{
  "activation": "squared_relu",
  "init_std_o": 0.0148,
  "lr_head": 0.00846,
  "warmup_steps": 25
}
Each number is 200 + 40 x the weight over its row's rms, rounded and kept within 0 to 999. Layers, rows and columns count from 0. The size before them is the row's rms in percent of the matrix's.

# q: layer 6 attention query, 64x64, rms 0.114, rows 61-63, columns 0-63
# k: layer 6 attention key, 64x64, rms 0.111, rows 61-63, columns 0-63
# v: layer 6 attention value, 64x64, rms 0.163, rows 32-63, columns 0-63
# o: layer 6 attention output (transposed), 64x64, rms 0.102, rows 32-63, columns 0-63
# up: layer 6 MLP up, 256x64, rms 0.147, rows 0-17, columns 0-63
# down: layer 6 MLP down (transposed), 256x64, rms 0.0917, rows 0-16, columns 0-63
q61,100,161,257,197,111,218,209,228,248,167,182,155,107,226,220,172,204,221,216,264,238,201,222,259,182,160,200,174,199,202,169,215,215,98,187,230,139,164,227,200,249,182,198,155,236,156,247,181,196,256,227,199,207,221,197,248,222,184,156,254,241,167,298,137,243
k61,107,253,166,161,185,246,281,244,159,172,183,148,181,183,192,217,228,223,178,207,136,133,175,271,217,218,208,264,278,151,181,194,167,237,270,269,225,206,214,189,200,317,202,214,221,130,210,149,192,268,177,239,252,163,200,204,197,169,212,163,204,234,210,214,196
q62,095,239,241,167,172,186,255,188,277,285,215,241,213,199,220,146,250,234,246,169,197,210,263,192,161,114,119,229,198,236,182,168,169,250,157,184,232,148,248,215,164,243,150,175,242,197,261,159,220,196,220,127,229,227,198,198,137,148,186,167,184,155,177,153,199
k62,091,211,211,237,166,178,193,145,143,236,184,224,224,152,182,184,154,238,178,176,248,263,202,154,191,206,263,233,186,232,233,143,262,157,262,244,137,173,159,180,178,149,246,230,180,143,266,248,234,222,246,262,192,254,247,218,238,227,170,188,240,237,163,267,265
q63,091,207,144,256,176,209,268,180,172,196,202,163,186,201,137,195,169,177,235,207,196,250,202,151,300,158,200,176,198,210,134,186,226,196,210,261,231,79,188,163,211,199,181,165,270,190,196,226,228,221,192,236,165,295,234,154,260,208,237,198,160,172,225,273,230
k63,098,155,247,188,252,169,240,175,117,230,198,204,268,192,194,215,193,271,197,246,212,164,198,240,261,213,217,247,197,205,150,202,243,95,211,201,273,200,240,211,192,254,179,232,148,205,218,208,141,188,207,183,179,202,162,166,172,200,167,274,135,243,192,169,95
v32,076,230,216,247,165,120,191,176,204,214,200,216,237,309,205,192,223,267,263,279,169,238,241,178,241,190,289,237,205,199,156,154,214,209,219,242,198,163,231,248,232,156,228,227,245,221,230,253,205,250,128,183,233,210,238,256,165,257,170,222,210,184,173,152,237
o32,076,199,287,174,196,248,239,144,192,226,138,228,142,138,204,207,156,219,157,194,140,213,224,187,232,226,164,238,228,221,159,204,227,207,246,227,241,155,218,163,176,142,173,135,159,184,190,215,183,174,142,219,291,273,179,159,233,281,251,222,174,253,240,155,210
v33,097,190,222,240,292,207,219,214,245,257,223,256,198,237,134,210,100,260,190,237,189,285,171,151,149,206,191,143,129,246,228,212,226,165,205,159,219,173,173,179,218,163,205,211,197,196,224,157,285,214,247,270,201,168,262,168,183,242,230,247,219,212,214,201,186
o33,093,119,206,161,243,174,259,278,148,185,205,200,248,165,179,197,153,170,157,198,202,188,117,218,242,200,228,205,117,232,271,186,169,198,262,193,264,187,246,174,151,152,156,201,182,229,168,199,262,257,216,208,126,144,187,199,210,182,230,241,178,168,254,154,174
v34,097,194,242,151,218,217,141,235,198,165,199,227,185,205,222,264,189,53,152,179,230,120,156,218,187,227,187,197,303,236,207,246,215,207,274,187,195,209,212,179,217,181,238,193,231,239,158,243,244,158,149,198,198,148,202,165,233,150,142,236,239,221,206,162,198
o34,088,158,221,234,252,164,231,206,226,263,209,215,178,226,298,165,227,225,207,145,289,150,238,220,165,168,189,235,192,251,212,186,197,237,154,119,176,193,175,242,160,159,215,283,251,191,226,130,160,175,136,181,252,157,171,213,225,180,149,200,173,243,246,219,164
v35,089,214,177,228,185,167,209,164,182,191,189,171,209,231,203,227,191,231,88,137,206,237,174,240,175,227,113,187,140,189,198,182,234,224,158,164,208,183,234,96,206,222,177,156,258,111,244,208,223,291,180,199,237,261,187,222,153,222,127,185,176,159,209,203,239
o35,089,252,163,190,194,173,207,259,209,202,137,225,298,206,201,222,191,124,177,190,194,197,213,235,258,121,164,173,228,261,184,240,208,193,255,207,220,249,216,154,190,231,197,196,166,243,116,237,178,180,183,216,154,232,213,216,164,205,109,193,199,204,246,321,234
v36,107,241,198,294,214,184,203,179,219,248,278,173,168,166,222,279,155,286,189,134,184,200,243,205,196,184,262,239,247,158,197,229,227,196,203,192,120,221,178,194,214,226,222,219,191,170,139,219,125,172,262,221,201,222,232,159,285,202,155,204,145,218,151,156,186
o36,106,136,209,190,172,242,206,203,173,220,243,260,205,227,173,276,247,226,209,219,182,161,259,159,266,231,236,200,161,184,165,187,198,184,136,171,255,219,249,221,103,221,169,182,246,121,255,203,191,276,199,142,186,256,251,239,158,240,140,230,164,207,185,195,237
v37,089,206,220,218,218,268,178,226,187,182,193,193,216,180,220,177,148,220,268,205,239,216,152,174,230,166,236,236,211,141,219,204,234,255,134,199,270,187,147,136,234,192,201,191,160,210,163,104,193,238,93,274,231,200,194,151,220,192,200,210,290,126,205,156,215
o37,079,232,124,187,188,150,245,188,157,214,192,239,237,140,222,164,221,220,223,237,199,177,148,176,201,263,154,242,216,211,226,207,206,206,189,104,196,234,284,240,167,213,296,201,159,234,189,254,203,153,178,132,185,201,202,216,254,248,217,186,105,171,194,217,127
v38,093,117,233,157,197,189,122,212,209,100,195,188,167,209,229,190,244,223,181,205,210,186,190,220,208,172,218,320,249,237,260,206,254,259,143,163,221,240,211,133,217,152,188,228,223,218,162,152,185,169,244,174,166,193,255,206,193,196,203,206,96,180,211,211,243
o38,089,316,175,209,143,146,213,222,171,199,155,183,149,172,190,229,241,233,207,253,169,179,196,191,250,237,232,252,212,255,181,156,159,220,138,162,171,154,120,202,169,173,145,227,109,182,173,218,171,242,191,192,240,193,177,249,229,120,209,232,211,211,227,134,170
v39,094,222,277,188,147,136,180,240,248,161,234,162,223,166,217,200,198,245,238,151,234,202,182,232,157,186,158,144,145,255,254,220,175,210,206,193,103,211,235,272,229,135,240,166,177,238,170,198,275,210,199,188,186,199,213,208,196,92,205,229,147,207,183,244,153
o39,084,177,178,217,194,210,65,236,135,228,184,141,192,123,196,188,185,203,289,211,252,221,182,195,192,199,233,141,135,283,176,164,228,191,137,195,196,224,173,210,197,155,219,189,198,137,197,165,210,135,178,159,149,218,212,186,241,186,158,160,266,179,218,192,254
v40,095,182,146,130,203,166,206,250,183,186,186,226,191,161,164,227,208,189,269,174,190,248,172,194,208,254,237,166,222,221,193,188,224,174,212,211,249,233,123,185,190,161,296,304,209,282,239,223,230,146,202,206,241,181,231,151,166,110,186,186,236,247,182,123,190
o40,097,164,237,135,260,225,194,196,190,263,232,161,166,152,243,167,240,178,202,150,248,161,268,232,204,205,252,251,257,185,271,181,230,157,223,176,192,202,229,222,139,165,169,151,198,177,175,152,217,165,297,158,276,192,173,234,215,179,255,232,222,217,232,130,229
v41,089,160,184,216,182,131,243,126,180,223,123,167,238,130,203,166,179,238,177,240,196,215,192,140,194,210,134,208,223,250,211,170,93,272,179,173,232,197,162,251,158,200,227,190,214,266,212,155,149,176,194,248,223,241,175,181,145,279,176,153,206,188,156,227,218
o41,087,186,136,146,166,177,186,172,235,239,248,190,193,176,190,236,196,164,150,244,210,175,183,228,244,171,241,122,194,147,136,193,173,168,228,278,125,171,232,159,193,249,273,190,156,238,191,156,220,169,242,201,182,219,130,267,221,209,279,266,252,207,240,216,214
v42,085,158,182,213,137,302,181,122,120,230,195,128,170,192,170,190,178,121,204,159,190,247,161,134,236,239,282,283,183,232,235,196,187,213,176,225,257,211,175,229,173,205,220,187,198,234,194,171,244,248,208,194,203,224,182,271,183,262,220,228,197,178,212,235,246
o42,090,245,163,224,215,137,187,196,213,161,195,254,215,188,196,217,216,137,172,267,159,206,190,217,255,276,172,244,219,178,179,245,131,199,209,232,152,219,106,211,158,201,219,217,256,185,191,278,189,139,259,256,202,129,222,225,173,276,277,228,161,177,197,210,167
v43,092,196,193,230,185,240,212,243,173,185,255,194,205,238,237,248,175,193,198,224,169,228,183,212,121,254,239,148,226,223,200,213,209,212,198,180,180,173,230,119,155,274,242,231,158,272,205,206,271,220,207,186,165,266,212,197,151,47,246,213,193,204,166,220,146
o43,088,178,193,281,207,241,187,267,231,275,216,189,286,155,175,155,222,162,139,154,223,221,210,215,189,247,206,206,203,228,249,166,152,164,158,199,159,293,243,256,231,204,148,211,175,238,210,148,264,189,209,147,224,231,214,203,162,285,169,183,178,208,179,145,238
v44,082,206,193,150,150,162,223,233,224,141,198,204,179,154,204,158,226,227,149,180,217,268,215,187,176,158,231,142,261,221,210,102,175,219,225,128,87,200,235,207,142,127,180,271,133,239,192,164,193,171,198,182,215,160,167,194,188,164,192,262,210,244,169,196,172
o44,077,163,213,219,210,214,168,183,234,230,226,173,139,220,214,183,196,204,274,154,165,188,264,186,110,227,187,194,197,235,155,188,181,207,212,228,206,153,218,141,204,232,197,161,151,125,209,159,171,144,277,209,130,235,222,299,286,175,174,175,172,227,267,183,256
v45,098,192,204,163,224,195,265,156,215,198,254,156,143,176,146,210,178,191,204,246,167,195,160,146,194,150,165,245,218,132,110,176,142,224,193,227,280,231,190,259,157,150,204,229,173,107,237,245,240,240,169,258,162,234,226,156,181,225,225,152,158,165,219,172,191
o45,097,193,181,107,202,252,214,189,217,192,197,221,156,133,195,262,203,283,171,206,200,251,234,154,154,188,244,189,211,166,216,198,156,177,236,243,217,199,160,204,206,166,231,283,232,192,115,251,237,203,234,139,168,158,172,215,228,279,159,208,285,167,209,266,172
v46,086,177,155,170,254,248,244,234,218,196,198,177,220,258,173,202,172,214,200,198,240,129,139,166,196,214,174,172,226,198,259,185,199,214,185,227,176,212,233,187,176,144,159,259,185,198,163,216,177,175,106,122,150,237,266,340,179,209,243,169,207,233,259,196,229
o46,080,264,210,232,198,171,252,136,248,178,163,201,120,203,170,240,222,221,192,188,213,246,210,229,151,190,227,211,230,271,211,215,153,230,168,249,203,212,212,193,144,268,228,236,189,238,176,138,251,190,142,244,154,110,194,185,211,145,142,158,212,115,183,130,180
v47,089,226,266,229,169,208,280,190,211,245,248,95,184,131,191,201,169,249,163,189,169,169,240,164,192,239,257,180,244,142,223,219,198,246,149,242,249,222,207,233,204,261,237,263,228,193,221,250,140,260,175,158,202,181,208,216,149,195,224,161,181,183,164,147,136
o47,092,259,274,197,180,210,216,209,189,251,234,216,210,157,192,290,222,214,203,219,145,196,226,90,165,223,258,262,230,149,211,201,236,186,210,261,185,284,226,228,163,237,187,259,253,200,212,142,129,167,196,183,213,218,168,178,139,262,242,163,186,193,153,202,222
v48,089,199,204,155,171,261,184,176,196,121,198,193,211,160,231,143,214,111,150,210,217,251,271,200,158,273,182,240,215,175,218,202,124,178,233,252,168,227,199,128,207,170,236,233,238,268,253,143,205,240,175,155,195,209,251,267,258,191,236,186,182,203,168,256,179
o48,081,211,207,299,207,200,149,195,206,268,229,137,214,164,168,191,180,195,157,160,186,166,131,219,161,200,198,267,238,223,145,141,223,202,228,184,210,198,127,213,190,229,263,220,163,212,169,244,175,205,230,270,196,145,183,149,227,258,259,188,207,275,199,226,297
v49,085,203,201,175,232,141,159,234,151,212,209,192,143,248,151,197,237,147,289,176,218,271,188,250,179,200,228,185,202,273,191,176,209,229,201,212,273,218,173,194,115,254,278,184,276,162,200,241,172,181,132,199,205,173,225,130,218,237,165,212,243,232,160,257,197
o49,083,212,244,179,264,246,169,197,248,171,304,226,198,183,234,122,217,183,153,192,174,144,252,224,233,181,180,235,196,145,192,179,208,200,175,100,190,231,109,117,187,168,215,185,206,260,148,168,180,211,189,205,245,264,160,180,173,159,228,157,200,158,247,206,218
v50,095,221,203,188,157,218,296,191,181,209,177,234,169,188,285,192,291,209,160,234,261,202,183,167,249,289,193,211,165,283,229,191,226,206,167,239,164,129,237,249,108,217,196,181,142,217,184,251,178,172,171,205,264,242,204,221,208,193,211,173,193,191,261,160,190
o50,091,258,146,197,157,208,142,183,238,282,193,106,216,267,180,189,198,182,216,232,228,254,145,218,190,249,216,247,236,100,197,225,191,298,215,239,256,206,232,159,196,264,175,187,248,208,201,181,207,141,157,222,191,167,185,253,214,245,199,144,201,158,196,207,211
v51,094,191,236,227,214,176,232,197,180,157,238,142,212,126,279,188,252,123,177,244,207,162,239,183,204,255,178,214,211,247,148,331,263,181,160,236,183,257,156,186,155,197,207,220,133,185,153,186,176,223,236,204,232,199,218,264,190,181,195,223,226,258,208,196,260
o51,090,214,192,225,157,270,160,254,164,232,195,217,199,205,191,156,227,246,157,177,137,250,124,211,223,191,198,209,263,190,204,194,209,262,93,189,157,184,178,171,173,230,223,257,263,185,238,183,126,224,277,170,301,151,149,189,210,212,160,222,172,181,184,204,226
v52,093,168,161,138,189,211,263,160,176,202,193,201,158,322,234,284,215,172,215,242,234,162,258,200,199,205,229,101,201,134,191,230,220,196,158,179,242,223,196,189,190,176,179,230,206,261,205,249,245,201,211,270,175,172,224,189,142,267,200,174,125,163,191,221,235
o52,092,159,165,204,242,251,234,285,282,224,186,176,156,174,242,269,207,256,185,248,245,269,226,247,193,194,164,212,176,233,218,204,186,207,230,266,187,247,171,205,226,218,182,241,203,205,104,215,208,225,204,196,280,221,211,164,141,198,237,260,98,199,234,222,194
v53,090,209,211,160,163,141,247,234,228,171,174,133,223,230,218,176,194,161,142,167,275,202,172,193,250,242,199,188,205,108,233,249,181,267,181,159,215,126,141,219,212,213,203,201,192,188,157,197,268,175,245,197,236,197,144,202,292,136,250,212,231,192,116,178,215
o53,090,197,159,224,212,195,204,253,218,252,254,188,252,165,252,239,181,138,201,187,247,131,217,162,155,183,164,234,235,183,148,248,208,265,169,206,251,190,222,220,187,186,280,248,195,111,219,231,180,84,219,232,229,188,170,191,191,165,189,236,222,144,148,137,236
v54,098,170,176,264,198,232,85,178,232,198,194,210,196,226,158,207,172,198,138,262,119,221,227,156,195,216,226,198,217,191,181,156,207,260,126,244,169,211,243,308,253,157,173,171,182,199,224,201,257,189,160,177,193,205,164,184,233,179,299,231,209,177,238,222,243
o54,096,191,275,240,155,229,275,168,144,193,222,231,202,209,230,245,188,173,225,197,188,286,170,203,190,159,174,217,161,180,190,228,206,241,224,266,101,132,191,193,225,128,191,180,150,179,225,257,258,204,148,242,181,182,283,200,250,276,183,198,246,183,218,163,202
v55,102,190,193,204,182,215,216,196,153,160,260,199,235,183,262,214,227,148,220,201,243,192,208,220,193,129,257,127,227,172,254,144,219,142,210,187,231,257,188,152,223,90,212,198,251,244,201,171,200,170,233,126,201,196,168,184,121,120,238,226,171,229,275,220,166
o55,091,211,146,208,266,144,190,159,125,168,169,185,160,179,194,185,207,252,246,207,167,193,245,234,160,187,208,159,168,239,273,176,221,190,93,192,169,239,187,215,261,252,156,163,219,139,161,161,154,206,192,216,224,204,208,192,172,202,189,117,122,249,265,161,240
v56,093,175,80,196,214,201,176,182,149,142,217,169,175,195,155,165,215,182,149,154,242,137,208,218,195,145,211,211,205,175,167,126,243,234,218,235,191,216,208,181,239,151,223,220,187,171,204,193,128,218,215,228,248,160,235,280,132,149,222,114,265,186,248,198,153
o56,093,232,187,186,99,210,255,193,187,229,166,246,170,203,128,143,153,200,267,223,179,220,237,173,120,137,239,190,270,189,231,182,146,188,162,142,183,195,170,207,187,226,198,248,184,180,181,170,186,167,196,183,192,175,221,187,187,193,274,118,165,305,229,208,256
v57,091,231,245,168,146,261,182,207,159,84,151,149,240,191,234,234,220,212,167,217,171,297,148,230,220,198,223,211,165,199,218,178,171,182,216,252,121,142,161,153,173,158,162,137,168,237,212,184,210,202,250,172,171,164,238,237,231,235,286,187,221,193,168,214,178
o57,082,187,191,290,166,129,149,199,138,143,190,164,146,177,219,142,148,177,252,194,207,148,108,236,230,256,187,269,183,188,199,170,114,200,256,227,260,237,174,240,199,201,179,212,207,184,198,258,177,197,180,247,215,180,207,258,178,142,190,199,210,258,160,191,246
v58,098,138,87,237,181,192,163,187,216,198,230,117,207,210,229,222,178,85,242,231,152,272,221,150,204,202,216,203,215,213,244,157,235,184,254,186,158,253,231,304,188,173,222,191,207,235,182,209,134,200,191,259,209,187,183,167,240,175,177,191,211,155,147,188,198
o58,087,151,232,210,209,217,247,156,233,239,264,257,208,209,187,176,233,245,183,225,197,246,210,296,226,239,281,239,215,166,204,210,206,184,113,228,141,187,148,186,176,122,223,191,170,185,218,196,223,123,196,155,198,257,179,187,249,240,236,179,188,236,260,281,251
v59,091,213,217,184,149,192,145,149,267,235,207,205,166,160,140,195,145,162,284,223,189,145,191,180,256,241,142,242,160,164,222,209,212,232,294,212,193,227,231,193,131,186,152,190,207,270,251,188,182,208,243,252,221,178,145,210,120,182,171,245,244,185,142,174,223
o59,087,208,258,168,265,208,268,196,241,202,172,223,191,213,220,200,224,207,212,203,231,231,195,183,269,208,303,190,152,182,194,207,214,236,273,207,196,229,156,237,208,179,261,140,174,135,214,198,198,182,247,130,231,191,301,164,207,183,200,139,180,255,131,273,147
v60,086,186,173,264,150,191,188,230,159,200,232,175,196,230,134,155,198,162,167,138,199,267,268,230,176,156,212,189,146,236,302,240,167,147,172,191,151,151,212,116,188,257,185,234,210,182,225,165,209,204,249,224,235,193,170,140,165,182,248,212,206,205,148,202,112
o60,080,227,213,281,215,268,193,234,204,141,220,198,282,191,152,203,162,150,250,201,209,113,177,211,208,190,242,224,134,178,260,186,260,160,181,209,212,248,203,186,191,187,194,208,125,205,186,168,175,177,299,201,119,244,182,186,139,206,187,221,184,278,249,173,172
v61,078,205,223,219,180,223,287,204,248,131,197,176,236,175,179,176,128,198,186,178,140,198,215,191,285,172,170,123,179,210,198,155,159,168,153,156,210,251,171,255,196,190,248,205,233,191,211,272,193,218,211,245,244,188,206,199,215,155,93,217,233,240,306,208,190
o61,078,129,186,154,212,192,171,207,165,176,229,222,228,174,218,239,196,189,163,202,232,268,209,183,224,184,228,208,260,291,303,233,177,169,207,150,158,200,220,229,196,274,234,145,212,116,166,196,170,214,154,211,154,177,156,198,230,238,206,256,220,224,286,269,254
v62,093,221,240,151,193,209,214,166,165,181,178,147,215,227,202,182,294,198,185,223,179,266,227,152,214,223,222,148,141,210,289,158,160,185,254,184,211,183,248,190,235,168,122,236,184,60,169,195,200,180,171,262,198,183,268,189,230,169,195,239,238,230,187,177,233
o62,089,205,165,230,216,81,227,186,177,208,162,252,177,130,146,201,197,171,234,118,162,233,202,248,158,269,161,210,167,120,261,182,208,210,199,241,268,230,217,148,184,192,177,162,172,200,148,217,209,171,222,242,186,234,142,178,200,153,134,234,242,245,178,229,172
v63,090,181,142,293,211,144,196,168,246,128,185,237,142,168,283,166,93,172,204,233,160,162,170,196,166,195,218,203,252,223,146,251,156,258,166,190,238,219,207,195,244,209,199,232,216,142,209,212,109,231,242,165,280,207,221,184,213,200,198,194,165,225,206,217,195
o63,079,236,244,210,112,190,265,197,224,188,219,184,257,253,191,150,169,232,160,301,181,256,256,275,185,209,192,105,182,191,204,152,200,213,256,153,184,167,244,232,190,221,242,221,213,204,200,177,136,224,206,154,179,216,195,180,171,292,185,223,259,179,201,221,256
up0,090,206,233,190,255,266,190,190,174,145,182,269,234,183,215,282,254,148,222,209,257,178,205,252,133,322,217,240,209,217,215,177,194,218,129,182,161,243,204,196,219,226,250,261,221,147,244,169,246,211,158,149,137,181,201,189,190,145,154,176,202,216,211,228,172
down0,101,212,237,285,264,246,251,128,158,255,158,213,212,245,210,167,205,194,205,199,176,231,203,270,179,209,142,209,81,174,149,186,202,223,209,275,245,173,181,157,261,169,253,163,260,225,203,224,252,170,217,182,218,201,182,215,219,270,155,167,178,191,193,153,188
up1,088,189,168,225,186,223,132,196,186,231,279,199,247,214,183,265,191,207,147,137,198,184,217,239,201,287,264,141,124,231,241,163,216,198,163,139,148,220,253,186,261,151,118,194,240,229,239,183,207,234,207,138,226,136,185,197,207,260,229,192,206,147,169,202,194
down1,083,207,284,172,145,224,202,215,173,190,163,186,185,223,203,167,168,129,252,285,242,175,185,177,210,151,195,249,229,219,165,140,139,188,217,259,247,198,185,236,160,292,295,153,153,229,230,220,214,180,230,239,156,262,239,180,245,203,159,225,180,204,254,167,211
up2,099,216,204,321,272,182,226,176,213,234,251,184,206,155,237,225,210,218,194,126,222,218,158,227,204,184,186,224,207,161,179,207,212,175,220,245,218,230,260,153,114,196,255,180,231,154,204,181,169,174,249,251,181,112,213,161,278,253,219,250,165,215,272,171,215
down2,101,191,258,214,173,193,231,149,155,223,186,269,241,195,282,215,268,161,221,289,191,233,185,206,205,191,223,165,211,222,200,171,259,226,152,203,220,188,210,225,232,238,232,197,199,163,252,230,241,233,170,182,182,110,219,181,242,172,142,95,150,169,121,158,163
up3,095,145,268,198,255,192,276,155,181,164,230,194,194,229,209,199,199,234,187,238,268,240,153,229,221,159,203,171,173,240,117,228,237,154,152,219,215,109,207,167,192,200,168,249,187,197,198,181,259,174,147,240,224,173,178,207,175,129,245,190,106,144,271,195,213
down3,087,205,194,184,146,162,125,253,210,207,252,219,213,111,208,267,180,193,202,181,147,139,238,134,195,188,151,241,162,203,225,153,193,265,218,188,205,184,202,259,143,156,213,169,222,199,210,182,174,272,255,181,165,206,251,196,291,266,196,240,279,218,196,205,154
up4,097,221,196,311,208,176,195,207,157,165,281,82,272,189,210,248,158,219,223,204,263,132,181,205,206,205,183,235,139,236,164,219,196,182,188,125,193,217,206,198,163,220,187,215,216,180,248,211,197,91,202,261,193,204,201,209,219,227,198,234,192,207,275,177,156
down4,106,207,269,157,248,222,221,237,196,240,175,230,166,180,280,157,77,214,155,233,197,260,182,119,141,233,114,205,227,157,141,195,208,198,152,211,262,154,206,194,239,176,223,186,199,209,154,214,196,193,205,176,221,250,197,178,175,206,215,144,203,153,115,197,199
up5,086,265,159,204,203,161,195,199,203,243,183,183,156,285,174,146,199,245,179,147,278,255,257,199,207,243,202,184,210,95,283,165,189,230,190,201,205,177,188,138,215,215,225,163,187,205,208,172,161,182,268,219,188,196,151,195,252,301,250,237,195,203,175,134,218
down5,084,177,187,244,216,230,186,279,162,108,191,235,169,152,163,190,181,201,254,244,155,164,203,185,164,125,189,212,211,226,150,277,178,206,208,264,253,180,184,219,236,196,187,228,223,199,151,169,259,214,196,242,247,206,152,277,114,136,258,195,195,206,171,254,239
up6,087,176,192,160,277,171,219,146,220,156,195,194,193,236,234,191,134,176,325,177,226,220,191,162,131,183,194,237,199,124,237,181,203,198,184,234,248,173,199,213,211,111,265,205,229,156,172,151,139,170,165,200,213,249,256,183,197,160,202,240,223,211,122,147,206
down6,095,195,199,261,155,223,218,202,131,239,257,150,154,189,206,248,198,269,97,191,245,217,264,206,240,211,164,167,159,212,211,178,222,203,213,179,213,201,207,138,253,220,159,140,189,207,229,196,258,256,242,233,116,139,203,260,151,210,173,193,154,256,256,223,191
up7,097,249,198,223,154,156,178,211,252,170,255,171,164,226,235,209,132,260,163,203,239,247,136,149,224,230,152,179,177,220,210,165,231,189,131,252,181,230,231,177,198,176,218,217,212,184,237,217,231,192,210,247,222,119,156,118,196,173,83,146,153,230,165,217,155
down7,093,164,239,247,307,126,206,119,121,205,292,191,216,237,163,215,223,202,232,200,244,179,247,220,208,200,127,196,199,199,185,226,205,196,210,284,216,197,187,250,249,206,206,189,144,227,184,209,127,220,186,217,227,214,225,244,165,190,277,224,173,172,205,200,284
up8,093,220,239,195,190,190,239,155,197,237,202,183,186,188,197,135,93,176,160,236,200,129,179,140,225,231,194,170,215,231,122,163,199,266,282,121,176,233,283,234,190,216,209,175,148,216,216,180,118,149,160,202,190,227,154,190,228,222,190,231,177,223,236,136,237
down8,097,104,151,153,181,209,231,182,153,218,135,213,203,201,118,273,255,259,262,224,178,207,179,162,217,169,209,178,180,235,279,194,210,192,193,178,193,120,164,186,261,227,174,172,214,174,188,161,159,194,285,218,198,188,189,199,173,121,218,146,186,183,142,245,153
up9,093,192,285,224,210,121,224,176,228,250,292,241,198,241,176,185,161,186,288,186,229,131,186,240,208,201,181,248,197,169,169,217,206,226,189,190,228,148,164,169,251,150,275,242,195,115,187,237,155,208,149,225,167,161,193,213,224,191,267,191,187,199,258,136,209
down9,098,231,224,198,155,209,220,205,211,164,167,171,166,231,229,197,169,187,128,227,158,209,280,181,207,248,193,209,145,219,193,223,91,185,212,128,227,261,229,187,108,241,171,166,175,212,187,257,219,91,214,134,211,224,187,164,233,163,132,202,218,213,252,233,225
up10,086,157,208,182,202,208,224,182,245,221,201,135,162,196,210,194,226,112,145,234,254,190,288,168,224,260,210,255,231,162,193,191,186,233,171,164,258,196,163,194,223,162,187,180,161,182,196,265,199,149,275,181,188,225,185,188,204,96,237,188,155,123,227,138,271
down10,082,224,199,179,256,213,159,243,229,208,176,244,197,231,188,126,162,308,296,147,212,140,152,151,305,237,194,193,140,210,225,192,161,154,191,182,187,221,243,196,154,246,201,194,249,189,233,180,247,160,222,248,234,203,189,173,253,220,213,227,191,185,186,277,199
up11,109,147,141,193,183,223,133,210,185,177,248,188,261,182,177,163,254,256,184,210,185,241,160,149,127,158,278,185,231,209,230,167,211,243,99,153,302,233,148,197,243,237,179,170,128,182,204,199,186,235,171,181,203,207,162,213,168,168,165,198,243,216,257,178,176
down11,097,179,210,209,221,169,204,238,184,159,223,155,192,219,197,149,173,101,220,128,216,199,234,239,246,170,270,230,214,158,166,226,105,114,249,202,191,248,274,149,204,219,160,228,246,193,169,171,205,138,195,188,166,211,216,244,244,184,278,185,194,147,258,168,215
up12,103,214,172,160,171,185,112,181,170,219,206,108,170,184,249,244,164,210,136,199,218,175,147,217,182,258,165,165,206,167,188,187,248,161,139,252,221,238,191,222,236,231,157,236,179,194,140,144,207,242,116,279,197,168,147,237,166,184,198,168,181,198,175,109,170
down12,104,252,184,217,242,257,271,242,185,182,214,221,239,232,101,201,244,238,209,227,206,227,256,228,161,179,259,166,179,273,235,255,194,207,241,120,260,206,143,211,195,234,242,203,179,183,160,199,206,142,232,211,240,220,215,202,152,184,259,168,150,134,246,211,273
up13,118,232,140,233,222,187,84,192,209,214,281,181,218,202,162,200,206,267,196,109,209,194,141,192,164,269,198,217,155,186,139,127,193,210,207,183,210,120,214,223,205,203,222,198,201,188,256,196,270,183,172,234,229,225,148,203,167,198,136,224,124,158,164,244,198
down13,106,164,183,236,141,175,151,190,198,211,238,109,264,189,181,188,185,197,235,167,294,134,146,213,207,79,142,241,221,222,177,232,198,198,216,256,134,256,230,170,235,195,169,207,186,207,229,186,244,165,223,245,178,181,198,229,189,156,230,276,223,156,206,151,211
up14,082,157,215,173,255,212,242,256,199,225,186,188,286,108,173,186,199,135,207,210,252,181,167,156,233,197,209,295,196,239,143,230,182,133,215,145,244,205,167,180,191,266,171,184,181,224,218,210,231,241,234,247,188,228,236,219,183,167,253,139,208,250,247,134,142
down14,088,227,179,177,178,162,199,177,213,223,234,159,129,280,147,251,187,225,276,153,266,168,212,185,214,194,181,173,207,154,170,174,270,186,205,267,144,232,274,134,159,119,205,204,185,166,235,253,191,197,164,168,164,213,114,263,219,228,188,232,175,209,216,252,201
up15,100,251,220,229,147,183,142,205,119,172,167,194,150,180,206,194,185,146,208,253,195,194,170,242,173,191,196,234,113,193,102,249,165,162,151,134,218,210,149,233,189,150,234,183,261,217,194,211,149,177,219,197,133,170,214,210,193,220,237,147,89,212,212,207,243
down15,104,221,145,156,218,177,209,205,305,224,281,165,229,261,224,202,206,173,203,215,219,198,136,171,194,192,155,234,217,208,178,213,234,199,166,216,165,215,222,248,243,197,130,138,174,119,146,241,211,193,146,194,205,248,254,248,195,173,245,244,238,95,169,210,150
up16,090,258,229,235,248,168,85,258,177,236,148,214,265,231,221,242,238,162,247,153,169,179,198,185,177,229,201,253,175,189,198,219,201,260,212,184,207,195,241,253,235,205,169,240,218,128,191,176,213,192,256,224,226,154,238,237,259,282,154,207,186,146,150,140,167
down16,091,141,196,198,202,198,290,298,238,190,201,129,222,222,153,213,132,224,214,269,209,236,243,169,174,178,190,224,222,228,199,202,193,184,148,109,196,238,230,173,185,256,124,199,183,254,224,126,214,170,145,238,163,245,209,182,186,187,263,183,185,163,162,210,264
up17,099,226,262,246,191,150,216,217,204,319,262,228,200,228,197,191,195,196,225,216,173,129,195,238,181,166,183,247,157,227,139,165,233,285,213,166,254,235,239,157,212,133,203,171,256,187,257,178,235,152,228,208,137,262,230,239,182,168,156,185,161,204,194,235,148